Each number is 128 + 32 x the weight over its row's rms, rounded and kept within 0 to 255. Layers, rows and columns count from 0. Numbers have three digits each. The size before them is the row's rms in percent of the matrix's.

# layer 3 MLP up, 256x96, rms 0.214, rows 0-144, columns 0-95
099:140130133083072033145096085114172124150152155123092136197145096122166063142147119117155120145148141131089152091097081071175117121123083146119131140120128137124079131169149091107107156152083156148162177104133133184082125099116129090174163099091109107130161136193088132134073132105067084149
090:115129077120199174171088144113110139158190165138116144112146074168160112182128156119140139124103162095106111184152198143133139095117186164125182087110130131111094179089149124144117126128166105110087106135114095129081178103094114127124066144093073091157108179158146179146148082066121118136
099:140076147111143089154097150150118145114082132088072151114145100093117076115158162128136139134087159128099141147140123155124171063085124105118126122156113082110168159052160170110096217120126155142089151091159181157105195101152107097157141074147176150110135151139103128130053130100104117061
098:127140185111112139102121071127172153119098161139096079180112095102066129145111124040164114076153134101163131119113127115146169116165107148101160134114132088118133115131131138126184163183149128153128178124143052108197116164105147068115073162134140112110139067130164088077129133137139072067
102:125137115134124107185121099142133084096113161119135127127143132157133098111107102114091134194167081091088090127073117147077179096161146142071133142099127163164049108147145130129129149129105144131138083089147116188157161088149040184074151148115187158158110159070162059125092148105137125118
097:129076160124122134094074097161099115118110185120133149118112187120160079153136156085070161058138147118140125087128090127134066121107152170106127151118185164139055075125136181128084068079111078112099112117119184136111196105065159088155147125143138178135097125170134129108141144144137110118
101:068173142127104083133125123146098174152158115128168128148130147165124104075113133170121105118123090116129153128143115192130138148124186111180198096117113098091145125078144122133102146144075200120115144168178069146109075110087173131103164116094107103151094142108140208158152107191075109180
101:058105156108095122124049124138138139165127108051122112120138154047133168135179152051073127135159134139120127062123089139125093118057170144183157163145142113095145164169123102137118198130142126133157102129092108112167099127107131065120153147151157152117144130116128169135163194142098134154
098:131078161125124114102137120132115132135159120103132144125129166142121109159098136206107127148156059189169146081088110110073144147193168096148115183115093122136162201150151128085101179157090183172159152101108138063137106126085072144197176153142142122119163139163107149125073139089132140127
109:124108125155164122106144174096126061166104163129158118132115136162114161218140141116134161074103139114173147112162191114105153136182141137137174108076097067112134138163164150100128107136040036140097079098097148077133200096161131106112123152127150122143116112114133122128131121086088120083
115:127074102094151116100120111144122126135131144161120097151151083153136156143132199128127034084114177036148070135076166127104083094147057135159148095157150108131127087111142115091124114195162163139127170145095104139089129138144114112088121180109136154110135138196107129098132093162099070153
103:110149139151134032108120116126129102103137121146072103144146136166109195138122086154130151121060097044102194099104099133129156161139144106169145130111103102119103093116121127114117036142184066115129157179132102100133125078137133164139111144133179162133120139080130143193158150160072099113
105:166113113177156207111069150164119147074144077149101116116098111125182130105126158115129093112077106098159144146148125102142121159109081115188083086137103119138126128102172166134218132156195108112166111182102141111081133136102129155159133132123148099069151159120125169120140097207094084151
103:106143154113169132160108111163159125161128069097101083114082115084116081148125172184143172128084148111142130087183179091113119099095090141129181106155178147143081130093195172094084122161149137148098130135127176106112136131181072088105153168064100140156112101078125120097161114166140098079
090:126103133152137151185110166127090132120119104138110160109109123137100129147089103159127101108083171136071135052140069106161105133112110100117095107124092119127147134110149038164096124109183143142100117175118180070117167146122159154134136166172129187147137127079132040107116183081140196175
108:180124065161185131113076146108128145123155134146057134104100108152155141060088116151109193148092161109085087158135179131093098099154143140142100156119140105171140090174084104130088124084157089122090148159077162106098143131099111217095140107087133137121131108119116184116159133157082082157
108:141140089103141175108127116151136168143111165055112167157141084145070106138080126101156127111150107108130136163118113141185081166084141090144177136106105148094102130078122111206163080164093171144168142111119086149073107133094110086174153126174202064085121167112103144103149153086135141118
102:145127158111084123125104157144153157190167163157102139101129136098152181120182105155125150164168131156151169105115171135136118170154093119022091108150126114140190095165190102159166130165182146128174098132180150146130101126165110069109110107169134126154102120100061084084119120178131149105
106:171108126145133193150163145161106103105159144109120077199152091087117082159068179147105077087144122132150112136086116103131105133138148123156121170112085164144151202156093113151104117108098071138137132129116162118116120116030127150136093163119139067152099150176140100191113149069142091158
098:127133114165124129107118139076185130148142145171123146162103121122146144109104156072109112207116118113143105113102144048091120116078096131108116113111165119091116150109074139128111130126106212081093086203166179124160090161138087096155087071113089103073076137115138148063124100165098138121
100:112139147088074108120098105163148186130084064121106126127163091131210178100101135146110137105100160123137154170071152156152096113117091162126180110121155097142131144104143105112118081059132102161186134126097092123166096119103075141112113218152134117158119159119194079117149107083149172156
094:087156065058159121122110112177183136056138150129127108179108113138156150143096141163134132082167161189184129152165146127083139172152161129124101162127108122136183130142122129083108117120107096134155145165120086166116165095086142145165170111200138079119114164131135116173104034102089127114
116:157084192183162167156107155095132080090140136112147153094068092112115070145187107122104092158154143084162110162117105083142152115161163136126052121146149123148112127147105157190099157112148084127119090156111135127072132081109182135114139094104099183112159164120109172192157139173073119127
089:152162096152103164169134134096121140169104158127156072172050103124117096104072120106162148155155122151178120141148103120098172113128110119135145206153107119154041129147168146140156124114187154079176173107187135074091150092114119119124119094131135059119130135151190106113167135135142103067
118:144141149145138105192130132134135131124171171108050091116170170179157086116166172097125137109134111121162090144148131110118084138129149117144160144117067131075113142185131106155124154131097166116068150085178170074054124098108188084093116149138138139133128165163110068082138129131200078137
093:090174137145114105157135137128078128121080095172065201145117137168104075104152071121133150103168124187134137147132110167195122170097117143143143092085144096112099102154183134151121088131182085184145093120122074137126144087123135175142091122097114103107075145178119119139046116148121083158
109:150139136127125104128107070154081085122128104176181161204085137132137165156119140113135074135077145149140189147123156107108141190110113086061118115140125109161108097145131124102077093106165147135139087189143091129114144167096182089147125067139090094073107160084112147109170161097098194144
104:117161121117116129118071077089140034152130150114143151195165228174131107203122179148194107094118103182144122097151153099112139101134073120153111102145110113141082113092155124057162108131153119116151168178138149102159137123192139092124121111100124112115123119068141121121163118151134126119
109:153110158128129123124130126139146122086143102127104154152187122133138127054133048136153176119123148126142072170038198115072074134131132101126195154206122118096184191162157100158152125140175142127163110141162147149100093133110122162117166144149095122128129133179146202154122121121101119120
102:137130139189122129134099082145125149092152108099162148149105169154096171116150131109106168181188151119166133047147169101095148118148173107107135157166091066121060106208105109072138135093146164121120083128112141089137179124099092174166150147119113130168121197120123059084129142138101131132
099:112119162120126125119130147034141130147159169077092063086170120123122134121166189151154151091164142161142098081146155159147077089182139138098084100121081095108127113134143073150167128111136081107148134186156177086096113071083081099075136128105151123141127161117108132168146113061090129152
097:161144196173156117099123111098115099180137147157133125079100172170123193118090119117157193154100113133128157129148148143137094149093158084140112142133119130138131223159143098073125132064100087126135105138186096114150201118133161159094181116136150174158150116110117078122114105063098163172
090:114145096101157090091109146104139085141144130091151169119174159138097087101184083125094156131133153107151126117095100158187127101138151160120096122070102149108180114127078084099093125130180104078157163102121117135186147201149045171144072114079101112090152155158132106132123068079161133105
102:126153116093128108124117142141120082128128136107160155110133184139095118138094115108217122122118181118110135107130100150118151159130161186080082066162160137101094146126117189106023095056107143099115225125133128118180111104107126120129123139138109134123128114165090183139079097071147158095
088:172134163102113124062136139133108172114178112064115120131113153126153148151142100107192099184103162149187101129125138136065086139131115159130157193180167148065139160123154106110113123145166158117108093074095146123158101141122092109144173150132109140168152123179118174159080076149062065151
099:166171110107135045157080133073176116105135076111096150173115131117125134190165162117126160151177130131127091138072167171128150159109136211081175117171122101132113199096088124174128109110157117087070178143123143097119096161155157147161161131109166150116112177112107139159128105119085114122
105:126156114044132178100144151142156096116092083117125118169174116139100180088115155143083146160129152125163113130113143112086129108161079146191153069145074094122159160149120201136144111152131161135131143121106187147128076140181095093108094113118162049086096087098077130107148097106143179109
108:115104159071146089146117094127120130145114162120107120148122131120079114102143114089106083109170178032105117082132099135098111066150159180127154155166133095150111118147120122134079127126124165096112150182119128096094196212132092105145092171203097132109091106124110141152171152161118175190
099:113142155144154122126122096118135113199134093136117079157131164117134218166132129118173138131147077153110120121103161161128140122143141065094192126182129113115150185149153140059148170109167134069095122142098073131091128108118150138142142131058148098119112225159105139155094188178140118161
096:156127064098116141119119122145166183130123107130091093201126095174140131148131159154135100092070096133174109183167130116106135127105134183123076112172103115129108140139058105109094177079121173184126094133097071054163154167127126150083135114162072078122121155115099116186079122151121133119
103:112101152074158131160142141120149128155153141181096073152150145039158130067145109150115157126132100114098078119086077148128139195110175155081094105139108160097130114129087115117074098093137224107093127081113058127097113132112101111156159100155107122123134136134129152166165103164170187149
100:136134144065087142137148125135186153137192143105189097144122110047102134155134082155115181139122114127110154089129157106103111106120122166128154074147107117131068138140137090161128178124099175166113127176094158107155140152112091153079063130137124124051091101086166156094158045149163139131
094:142118125155164105111155081128094148131116056121113074130156130086112117125139145174072156149119054176122133148155113168104103087116169131144141108119120120171112158104115160137147122188105106172205077147135128115120107091108071137121112081119130144163159049140192138164054169178151125174
108:176135178120105160127154126142067109135093062127138136089124168147058147110150081114177138128145116084130179135141098127168174103084137112083116080088130176138108103108156135096058151122069110150149140148123065070140136094128160091081105130164165084166142118090152136143171063180125118135
092:093131155193172067142114171163175173135076129152107074124173143155118130167159163184160109111087146105121138188129098117157123133087126115175098163113093125129131129175083182125136071122175117118075169087133193130129116104151073106089137135167147083113170147121117085105152148138104146065
101:155160163175116162181174113111136115098080140131165108143108124084157050142083147184133167116132081124181194135126079092121087130144137091157085149126097102113140074084148082151113202119122168119174166107112157120138150159151074167177148124153114144123192151178144148106152120106138112090
094:154134115100190135139138103209174075113093095096100150117097144149149071063077120144141110081123147152143151104185174202123112134100071148120149116132164157122145133192133108153105136107094094064139099140149110080104149131100155064138142080152100170092187120134142103165091100104130110127
096:082126134124151103116166169116160139180175183161156112138121150130101115094110129151084067201091112080162146112131111134161155116111180114085148077140108133083123087160141151090127114111169138098087062154179185153177116123117037120101081123118167122128111131083144100154110163163086161157
096:147200130124123101099166081115097155140154084103174090083150171118173140085111129136092092089125156123127105130163132174074125152108080098090119223108112144071095145123135165049122151157117142153147175124154120108193129127160110192118136137099063104098133150132076103082094115131114128141
095:127164138152127181091112123134123111105090089122119188121117105148116231176118170078100118171092115102147085091122136143103134066163120149087169137132162097124130144172115179150127116125087130071131117115144124148152092151133114173136110158117113157087053044104176158159068087082126118131
099:146117090128162095091159130147120136095107069101120177141117180141137084151111112171085123186203110164152191141129114144135144167113196115101125058103186174145173122147184138160123093175188077112089153152160145175145140106113139078115091068112111088121088130134105125148110118127117125089
103:139085108114168158110111150120161112061120085138082082111134115146121122168141194203137109117096076103127155082065134146096158149123099123157133160126128163124182135136115161068151056047121137085106152108147145117138121113137130144130074138101160155108194104067130142163142119119158206152
097:075117123105129141184075124107144065097121223126142093106156113144133135133174112123103121122149157110103112152134147176100183176115162167128100131166116155162123129158089051122149143108073143144132086102123103179147113124082095154125163155124189197165086116150079172146132106106161099065
093:124099121127053177135142092143102155083134125083087164153146151123167167212124191141101102170112179134082080130152145061097036105126097104125104159143111089152111158193119110083091129120098132146139116101129125134094190114160137112119161165120147091130136151143156115147134156084093079092
103:107041099113088139150078169073038124165109094125120113097101078107175154145167136122106096087081153130117159106086128104098120109129068084169147071122135113120150150119165073154086152111152147079090108139099076110166179131155092089111115115108165134109083128125152139100078135090116134106
099:059159112123095161133152066120132114148105119087132128130181154106116124122087108145060171092131129125122179146136156119120078166141100196130073116121085135197148164124082140113134185193079103149165119160123167068113136095101107082118093162145117156098109113152173195189124154128140159122
105:116098106137116129087147153099139174118208062087086100185131056136115159152048167179110076130127124126133130150134137149169127119149133025112105136129094091097161141151122119156072120108128159125127122161080208109156102174116108079152112154127096093127101110111137181126136149134130143160
092:125175185160158118147141123093113148141107143179128036109084108119129160150123102135110136134112158141130122096153113189106142174135132177108078190161151070119142178117097166205146137098146153145114124127089145120140159168116173081126108118161178187061170101134127136132172167133141144203
101:077119105114153142097115147146095117059149108115161129094135147155129155115132171174134168091151075144165181161108196145158107144182110158111066094124096127156138132100116153130210117148130134161187170126125105166128176149132172146112117112106141143085173171110081197140167134098172080187
098:124145197121138101116106149127198125096111156159117092087165092134156114133145149086174147077124087074073191172140131139138097148092200133122046143104139197129121136102106141164158136127138098134140093120154088146161200101162167078128075158146110133126133160112086142159131072114087114113
093:093060135101079112173122121142077069103135162156151191132154115104168144059137139144081129188193203121126187123110074142121120113112141120096109194118123127147169131116155157086126141106143097142151116090113098149093141136122140191170050103178125142116138175108142117129104085143118158159
094:185118123065096098097096118146206138111163118101111113142102125173153104138119184106110130096129190115081177114164180098163149192162128138139095090163163187174147068114096126124167169128145107149140088097117171117093130168135192078130116198118173119128115115125145109117151164167133142092
101:151184141172152123163117089149187156175146152110076109150110117089095127136092120134135056114134113107092098122155090036169091134129088174106169122147122101197197176105130142051123119137136120094137167104136158119120045139112173145116104127101120146129058143086114125123102142096133121125
095:086141106189166171072085154095122119119083117153129138082144107150103105104137081121117099114141116145118142181095115145145087142069211184111148140198118152129115126152104145181151074137156156108137122153110080108145116113151109162195190196127181152127110125170175143178118135121083158147
102:139112097090144178116110144161092187070143078099146159112123131043142129102130159068161149159145102122107165177176122122151136145103082093143103102066097112089173133116097139158098146118124093145093188117066098180148098130154094113093097193141139139147119089086195093082145134109142114137
102:176142154115171066091076141119087120147096135186104089181120127131099145095067156137097097122119118163117136128148044132122133095155132126108077159112077137091108092108124137157064128118095143171092171100153143173158101114104115152093108197100108158125131113085095105162075102139175202147
106:150121061126144173130119110112139120073151030078121094147126158115109147136170132140168125109154137122123126138131110092224067129169128119208127116115132142167142097081127133116106080130137111174116130130098126128172111132113195159159136167172174181120127172142125149164114124220134163147
098:120116129137143141152161128118163141129161189153155174070151074106113073173175179090114153086118108126143120166177192172178110107113138174101137132072072158124178074087148135089146061140149119099141106121088084157146088161153138105158111160168154147195090077120128135094106115116134107125
089:137122113141134205071162149121114138123112123083048106136139070157061116141080112130187092135132094117124164155091121143079106134182158185127134137047135120157159134142185118178112137148124139150118149087116107087151113144085153108173109177131140147149122173117102155182131122055072111123
098:113148147179052098166103144139160111112091122127131176107110145129124212143130131182117159154095138064149097147104063131170140144125126163121161088150177098157142122130152177136156106146130098158110161102125144150114084180154176163192175158133153133150135125155101023165136105155137153170
097:096095131186174089128112157147113149164172095188115155132040115139107109126117219091114143142162124119156118114114200162181142169097118174138166175095186114159135141083143146093093157143113192124139099115166142107070119106162175108124128160096126149134143157172082150119101118086116137135
095:157164150127063110093121141104081203110140080067123103154116088106156104046118113094134132078146126192059108110148133120122134132108071110146103088098124127082120141127161155137102113101120106147137141135084142099152189125054111124153132126101121108094195133196142133145092194123179148131
101:110140141104140145164166173097133040127125164139067155135151141154156122148098102135083106123105097125134112101082109138177103081133093138123042123104109117087087108118157079151146070145086154146090189149077113148126161161140082097118190178185121077133138192101107104111137162148152145104
103:162089137080117068152185124159102139151100101076166111091128176077143134070104109127163081120091090175093132152110106034163105159135131096145109135165146096114083100114122172118145151129102129144114153110141184136098091085129117068159147097146147143155172112150103175182206123137126157156
086:160069128139106099119184122102102156113122106147184126099155122122125178160132126142079053100166217173162159145143099113136107083137134117116139142178199177180154152185104176140153116183188146160077163102158144110156122136125127165127125142139117175121134151135098177077090147107147158143
105:115074117175038140124147077169097153192157118120179149126110128066160097149141083114168136109123117156137149153100113129129132197175114114113194096101170127091154181118119086180116100144130156134142139142124097105150092141137113154146171142131170144194105142089109140142053056136108094128
107:178152171147103065116150162063123182122065166117103131139190084139122139140121096156104124091146135060098062160110105151134107101082132148148131215154148119117133137134163182127110157156124075122122094126113124151105093105186136101146127125150194101067167087088161115150113166148150162137
093:176151148129067128084115090104131169078146140158124140091154150156109150157166070138113173147155141194163170114084155138071104112125203123172111112139091118112117175083067139161141060070123133153090086158102122093156093144137105190088128209138107112160120145141132107106153104116121119122
103:127134151137120116144089116081095174109177155163160151144139140144190170113135122148154130133115147078102098118089135174095105163142158114122143111165150065111171153163172060133198052121189108099196108145089116113127081072133140098128165121111090163112140075133175085181103114108103132093
098:186097201103095113149126174136116138098101207142176117139105173088159153156038102125138133102120106163132170154066141143141135133077100114077133171103154149133131128172139135106151181086102111081123126146151130118109111100169143134119087121066109074166153153168121063155111109084112175129
088:109101130102016083140150147108131116144112093158064108187155111095126154105113108078052124148159125148120108155175155173134156139146125123115111129131128167168166099126093134142088155061116132145112119130074117166086159193112167160121088199144138100151089130170148159140132175173168120131
099:089095166190136150085106083187133142142150110116166142079132180118120105125098070069054154158172134158141156165141127132131116095100095117115145184156125149090186075090146135133160150119145095142190167118058171110106150138134118151192110168117092087113143153092159110142124111096140075104
101:155171102125082110134088198071138128069168111060135149162154126087088132109122122104164165125120108103181145087136185147064060186124164075156174115111167163064109130143169112150142134114194140117137124131147093145118143116074086159115137088116059104141090131120141137111122136157106130139
104:155185133163144153129150108132109116137074131129146123181125138147116155138186137097129076117150140127105171165161187117117117136105155171104143143069149164135189191106126111092117127177086127131179159113018039133117122129120135065139090111067118088136131111156140134166088158126078131139
104:156086123079174115132119089174091152066171074091098115075072149148100162138175119156184125144168102143126145083094145134162178148099089161128141132128123142117162139093104102078113123157121173124118171086133098119165098105161089176117143151152167217071170122105064137121125120148154133163
101:168147139133172137204093114143114157190171124128105179140093155112129104145167156107095157069080131121088091129119139105139078085096110097108087191156100113156133117095151162103105120053075090096118138149125111098154153093132139113197123107080093147064118068166129097151086141115135132180
094:202098110157109099167106174136117142102105120114090162026156120104165107115181115120162167093149128085080168135130159134113069100168151133089088059139103098089057163136125100095107144117144130135137055125107099117122124140174121143170158135139138104100139148097124165105191095150184127119
105:180145166111084139139124138079133108106082172164090089133156161144062153160144159161097087159143069140144124124163177095127131140139152112131107117143137141111093110121097127153140129107120139145184103187143143152128139138163173169038092126161136129157140054127143108128142142116191247146
099:140103135122083084141180108117095086148083146188118094116138122121128200161141125130060117147135135103144081111113157110084095159200137122103115175127096110135096141117148118111134177151146122113123146120069109096029093148178183130117144084068111152140109133098178099146154131106199075113
097:085146106057140121187153195103057117095112130111104093075137099089171199124117195071108093084165122117167147082149123127092192121099124153124131126163124138144146129115151129095127143130134147096123109128102136180056126145137131088101132115176158132065105122124109112084175083082153134086
106:116148151138088160165063134105187160116138210119126132116118139057127150113123122056115155147123150141130050147163119123145105092142116182113106082154077127105098124129073137142101134126108213135109050112100136101065094166109116115132110079158102051148131143169121127131134108111142167115
100:118140133164089190118112135122120110072116138070155092155144164073089176164115150139129115163099128114112073133144133134106146141125203167101092133067141093163221124149115138136131091160135155155148147137159163112081118062180142117090116129105182153131072108107133141148194102088150118192
104:150136126156161042143099147107101142159199128158073153180117105131092106153105090155133086154071104110153172064121141170096150133159121137098121155130145141116091119067169081119172128127147114167122120142158127107085133138184096117145204108126058114070201152147126177128146133149102111139
090:134202084139115157121086160106214124122103132113190113091122137098141116118125093093117216124113121141142125098158099190127154166186080098139170090149132106075149122097111191109076129140126107095106064132163126113130142170084116128152161148095119146160167149112116074150157122106081178158
105:104117154140078164149115129100124138144119105153151163135144079092212139109103059133146134139125176132108131121040148125155138146106144168166086068115187214169127103153116094115124159114134110119123136165115178097109082145119147098175147175081099174153178108072150127124101149134090181153
104:140122157079097131168109126137111148093108158111145099181113139133142155159149094101053106121138099138126137117110183109123195084220142139083159182159123241139109149168143118143133117110139129097192173092097083118060153117124145171092134134134148137093165142165130083141156119087116135136
092:061138086169163143158083108110129151160173153115118119106150153157127110103073090133078145099163182132120059098165117155117089099103123138163177156203133175168160098055096106131140172113140099133103113157154135112153115086134084117140141107152072122100162181184150091158089096164124116164
099:121125012111159113131147182131132122124153149134128133143081151212166190190193152067098129146179096117112127150121199162150079155179152127106149130145145132174105109162118110106144165095115104110136083169114161143113178126126171125102167169134096159129141101131136083155126164109142125153
092:132098080098101133098100105167151144121094159063103101106101152140163150126136186125077197166102106159115116107092096084107182134120181149147088117166111173090159125095197116157057157135148075106138109157122160150064111117127150186128155157115130130109093166119134180143145163099182142175
100:085141159115094107052119123114164119129113158130144117141123132114148105172124139119141096048133081096116115153160117168170141178158080148122144143099051179114140164114077160096131165140135085108064170084067126149161087136138113169180152113139074171162125180165159172081158144161142127114
112:124107127125132146115153151136117110132173159132057121151128174197169051163155151114112169100123133133178128150168152131183114141177156162142173074079144182119111144125154126113074149107171104073157092103126138167121125082132071116115119172160174171164176141190124085114130113175113188125
096:091148096099140099100139137122123109192190124126098150171137114096118144138107162114136089145136116095099111094162173126063169108167114135170116139156129176164110121174151059116087108148096070097150204059082135118149189085148171167085087124153146095155126090100099118128088159122184112141
108:175083121129144166175104160173094146128146158125082099107139185123050134061134168169103161119104096146198125115112147121105188116124087154127159123178145098085157164113194157104073131153174142124108113127139135145111147095183146104133114140097169136054123096105120095124129137067077088112
086:172165104174169092118167111096120167111134111127144159156145094136165096130147106111134078145099149105156178150145108093124149086167092133093178159102077121100111115101100101113158115146128107102115100209108104179045113097115109169137124174095162155229126153141147151096166169107132092071
097:187056145130104132095101168154126130169140080118120173187083133108127107117167095181175100109160176159149116090142118207127087104144153122141105111168108143059116141102099140158160122156128106141117196134136149110115100163139114132087086140125089119178096112091102111189171134177074121182
110:136164135121135077094180161133115141145127164110131050144138141142119146134087146148160121156144167148163102150115109133153153169100081135076158110114109033104097191130165141137191125183086148165118172179115170161092189134097133122101177147130090092118113132145092121065117082189132101104
095:192116117154110179100121103114173133193074163145108115161077137151129134161088118169127162150178146081090155169118080157155121141089185111128226104143133176131105180126100104158112134129196128169143132127091145153112130178092123134110091140194109114161126152199122094142146101116128150102
099:110164151208129104061140131067165127113122165156081131146130109154113145101167102093157112125114093104146117137122079117138110146178181150104039170155098178164175114132114156148142129102094120138188115149054113095134114142147128135081109206100130071157164135159143115134087115140132177082
097:131067107132121093164066134156138144148132195106058175124095114087127072056121146121152075203126139142082099166101124082076163139101135097116130169131137184187144088147138126132164158155123147153117092103155137153126119118093107144162093121093144086117130104086122065131140114134161052115
104:157138188103123163148134161142128142162153105151175164156182101081147027107121186148159123092128141119100124134101117129083141083137113078075115107101102162105189197146123086068126165141136156127121144092160143092116143117146124117152071120138082146163140100156126140116046171068100141111
099:125167149142122123173112114110143140135132145163108141216133127101129083119109139089089124184081181082126129117117098176132158121139174145140112156226068107090114140085148076165125095090083183104070165111103123076105161139175122140200173151126097101110123141125169126087151151095145144122
094:104154103157161165144097107088103126112127147120126142133137155103150115127129105097133093083116119125067113199124116150171133107163135118103111153035146138130060115151102104113130135125183109160101156087127131158085076149157114133214140060209114134105137156096072113150081151188095079101
097:202129085124158088131085060144153135151167078165103184088154075145110145088118078115133098108143183095065174132141180114134110149150158137117161195143171118166097128103132168128108135133122099086084128140190124108131073112148111138166155171112098155148101054132101104131138142129174102161
094:159111147104124145093101077165123152109120121151123123160122147166159133091133136122088145078112130166212133108148135108178172027142153169107145118127104152117077146143164120139159131161088156113109131200115177156120112115108068149144056131142200138097145138196161068123111108104086095152
095:123171095150133117077098131165133141099159106159152154109147194118131158137149120097115069141131084063164120159138142126134073157087107087109101123123153117105154079156147117191152118179155108149199077091146094164152073209151097133132074115096134146087077113150134183108080090111116099144
107:194090149151166108163154119158147114177091144177176191070130184105133086108145140163164083165136121142125084128145145139079124094123096156103127103212099197121158117121128085155119158177106158079094112160151145104108140141154096177124109085153083083153099110150111128139111108133137097198
090:126173127153089091101116141137128142111114168123097094207164116130161111147102177182141130157162138140115143185193098121101100080131148116156063161138101073169113120139098163122138133082110105086146163183102139167140171029136110093135137131134142145062075118125142125164148094200110111133
091:153153108120133148159087170162154142078155167133065106140095104159106161135167133121100099088154083060143148076085151123089146128121133107143114141122126123158150114139099081122086132149118139054137180179061082092095174172145171164147195122140115105184170166124160112102146118180116083165
101:091092145091101101122155135109105143109145169131129113072090133144123138132091152104078143138156133177143085129143121132136160137167101136162161094124062100086139136114135168095168192124132126176095127069111092118159119169140184121174203158130142172144083108114154143223073164075167149174
095:119124102102135113123090195171100067126116179127160092109135129123115134144110090160118123171080136129104144108205112129132141126165168153079066112124127133062131015087123205100065122090130113123091137162133103130174130087142135090114112088118154144132099125124107117177141132172145165183
097:167132125108150156094109113102183180149112112168127161146126171122149144083086106215114133125093154097132146122112090151132115120080152124133053138183142109104119184125135137127156111139165163232155085117156099086172155058131140163129105139112081083126134145197094143166155143097143125090
090:084134106173178117089057096089078091085119214124158103115113106088083122141154046170145169073161133091115135135071112152121132137116153153124129157137182115154149135117092083140169133136105094080147123144177150102155182112122092147132127184151116115093143133149095109170183079154114110122
094:137092178158147203140134124082106148134115134084167146139052136110085155105113092116118176117075096145145108076125151079128139097133165155139123088063136138149120113160093134083079190110138096120125153128177136197117152149096149099069124194117149091149157159161099120120088179144098159176
103:131091095180104114115118088159117092157166127122100128150153072094122157104152165180160127136172139086077156180085167133112088161086108119151147132101164068078135149106163107071128132089106134119183103072097171142182182093162160156167094114129212147143167125142096093142168135116118142108
108:123157094084155066119140179131115083186132150168162136151156134140091096136139137145142137150114134135112150098124181135108079148148119118104113128116175114136091136056149087172118137150102151144072120167139106083146166163062087134046143052143119055135167086093072146111109070136099132108
104:121078165129134142158187110196148084092182101134163123121204152139134100065130151070140200151103128139111098162119151050136090108114083102115132115119184152094100119173145149104161128135049164147090164138122161101153165135196151144129155131139100095151108079155144113100092124141148131135
099:179138109105130095156167143090101127094134119165143110188140137158166129144078100150098153116149129179145068155128109105077114185165130115058135113113063135128121165148127161094154143139082102166142101151113172112094101148123125164226126125136159140051150140164118098176063147157155072126
104:106139119096144107097129120181143126124181116089120178088162118142103145182075136111132130172178118170065107139139164145106099136124096139088080145110110110139074063135138086123101185185092133117149110093146063104071114192102170104106140163223117154089150150105102129150108124129179119128
104:134102131093118141178140110124088132128070124112101163117104138139111089157119141147162147139127115079132161166129144184125044099062186150150111100101127112142057099141140086065088163118156131141044018123103175134137117127149108095123134100087116116180108104125144153134136105109130181164
108:099072158114198170089119143088091171155171084148131110124134122105178106126127125131144146149090137145128193143188150092157167118117163108041122145117114116100130124124197143164143151089167089133087158134098090154092130113111176103101080114143221137147113111134117166117136146063161178123
105:130095108159208150184132078111180091166172112098157145138120138079121132130123098072107114086131161100145110127078106161119128132118160142159093095099078124162188062170119128178131097107136131133123079139154106171140134087139056112143135141107076133148071157063076063159141110134156127127
101:130134090132130179118046174114126122153072111157133199143121097161128118151088118106121172150119085152103087093105161114109074094101145116067070144061139094158104118153130176142172113098120138103102122135117131120157099080111087141152136088092120065108107152130104141099136116212211146111
097:121107144128069152141106132103105166096098160139117168067116168138150112123109127094130127163183105119204144097109133194095145123100124107139062109141105156129124111133166166183123152139124136163131144129072136120160121091108185206115107198110167151112095128098173077083148167072152171068
107:145098126098122129199097187166164094104168082125107190198154133110105099078090133145085151164212156160125183110117105128121144138090171136172162098136123180134161122160123111148099107142121086146096085172161149068130110178188115145137099114086130127140186095099152147164143130161148119130
097:099142085157166190159095082135131147126133117161116110108101159139118115086135159132137099179145107132147115114106127154166116132106105072149123175133129165169120078123201156107111169167124158135169146109149193120122125107090131162120108118127119099153172132163158112071157255159075187149
098:171119179117149143139119120119174155132099132141148127120097126084138130148151133141139124109130104155093089096104076137174161124172137119128138162157090122121208144111129197099103115111102117118060160164201102108142114217099182127184042088126172124150169177132109199135149109123094128115
101:136179110149153116103150180192087219098135142164135099099133119197169165102130111110126063151159109135146195152127196110125130102161175115141114094159093131135078091070137098181145088141109117119148076129157147107087135159106191105098133094173142175096137145117138146159137139163146158143
107:091073131212127106132099083114147060074132120095119082037067105082113126170169108110133103153148127120087089110099105090137099161083113122129096140150142118161100207100133134114181137092154120124150121106099088099148137123150133163124114140103157181180120143065114135116114112123094082180
091:089136100086125133132100120155065105127175161112036120126181119170128092109136090124078127127160129113132192184147088083105186175096114130151082116051104160141131144119122172144088109096143138093129116129122122106127195068110164170068125106063147150178147154138114137128111164117105145106
106:114168182180123124098119057114082095193078147112105129137111111063101150117142096123104101106100127149151111096084079147102181130088060142145176115119147073124083121132138048153154171119123167184124106077152137209085099136155160149118157126146124118122127162117090113157113144146152149170
096:122065111146145064102101142156072153214153166110117156112171157077041103134149089125114149157140153165068138124106134124131074118082147131074156130117148102063104113055129081143151099101155108137133155133129139135106120111083083095172131135139173153125131117164113128182116143142153103193
107:105129079065173128191106089097077110145158136133143081079151180103149115096118119190169153094153147103177136111199094168133090148118132146154145102164142099078151117035164132113142179169126122196115125125110149072130117118081144106122118109126152099086111126091111111122180102081147134109
093:091081113137175106135133138076083185104143101177172134161112167135131112080112116134150121148155140166105129092153139120118196118085114111143152189137151066132155139129143085158179160120114179148142132110105123072182157155124143099094130052145098132178133151115111150086197035154102149116
091:158113075173188125149115115135151123176226092134172135088101103114142103154154160115108199139055095119151105056162126165140151196099150137170117096131127101158168138139118133104119138104172120131150103136097125135157126107134104095116108135168118108135184108148127135218195094150129164106
104:063108157143121152175104135156136144073130144153180124154124098130123083126153207166100169124140115185090107154170113134152135083119159106138189115113162172111164163137139163115108161078165079202166156146144110128072136162138175125071098111103150192129154112160122093161095154157072141120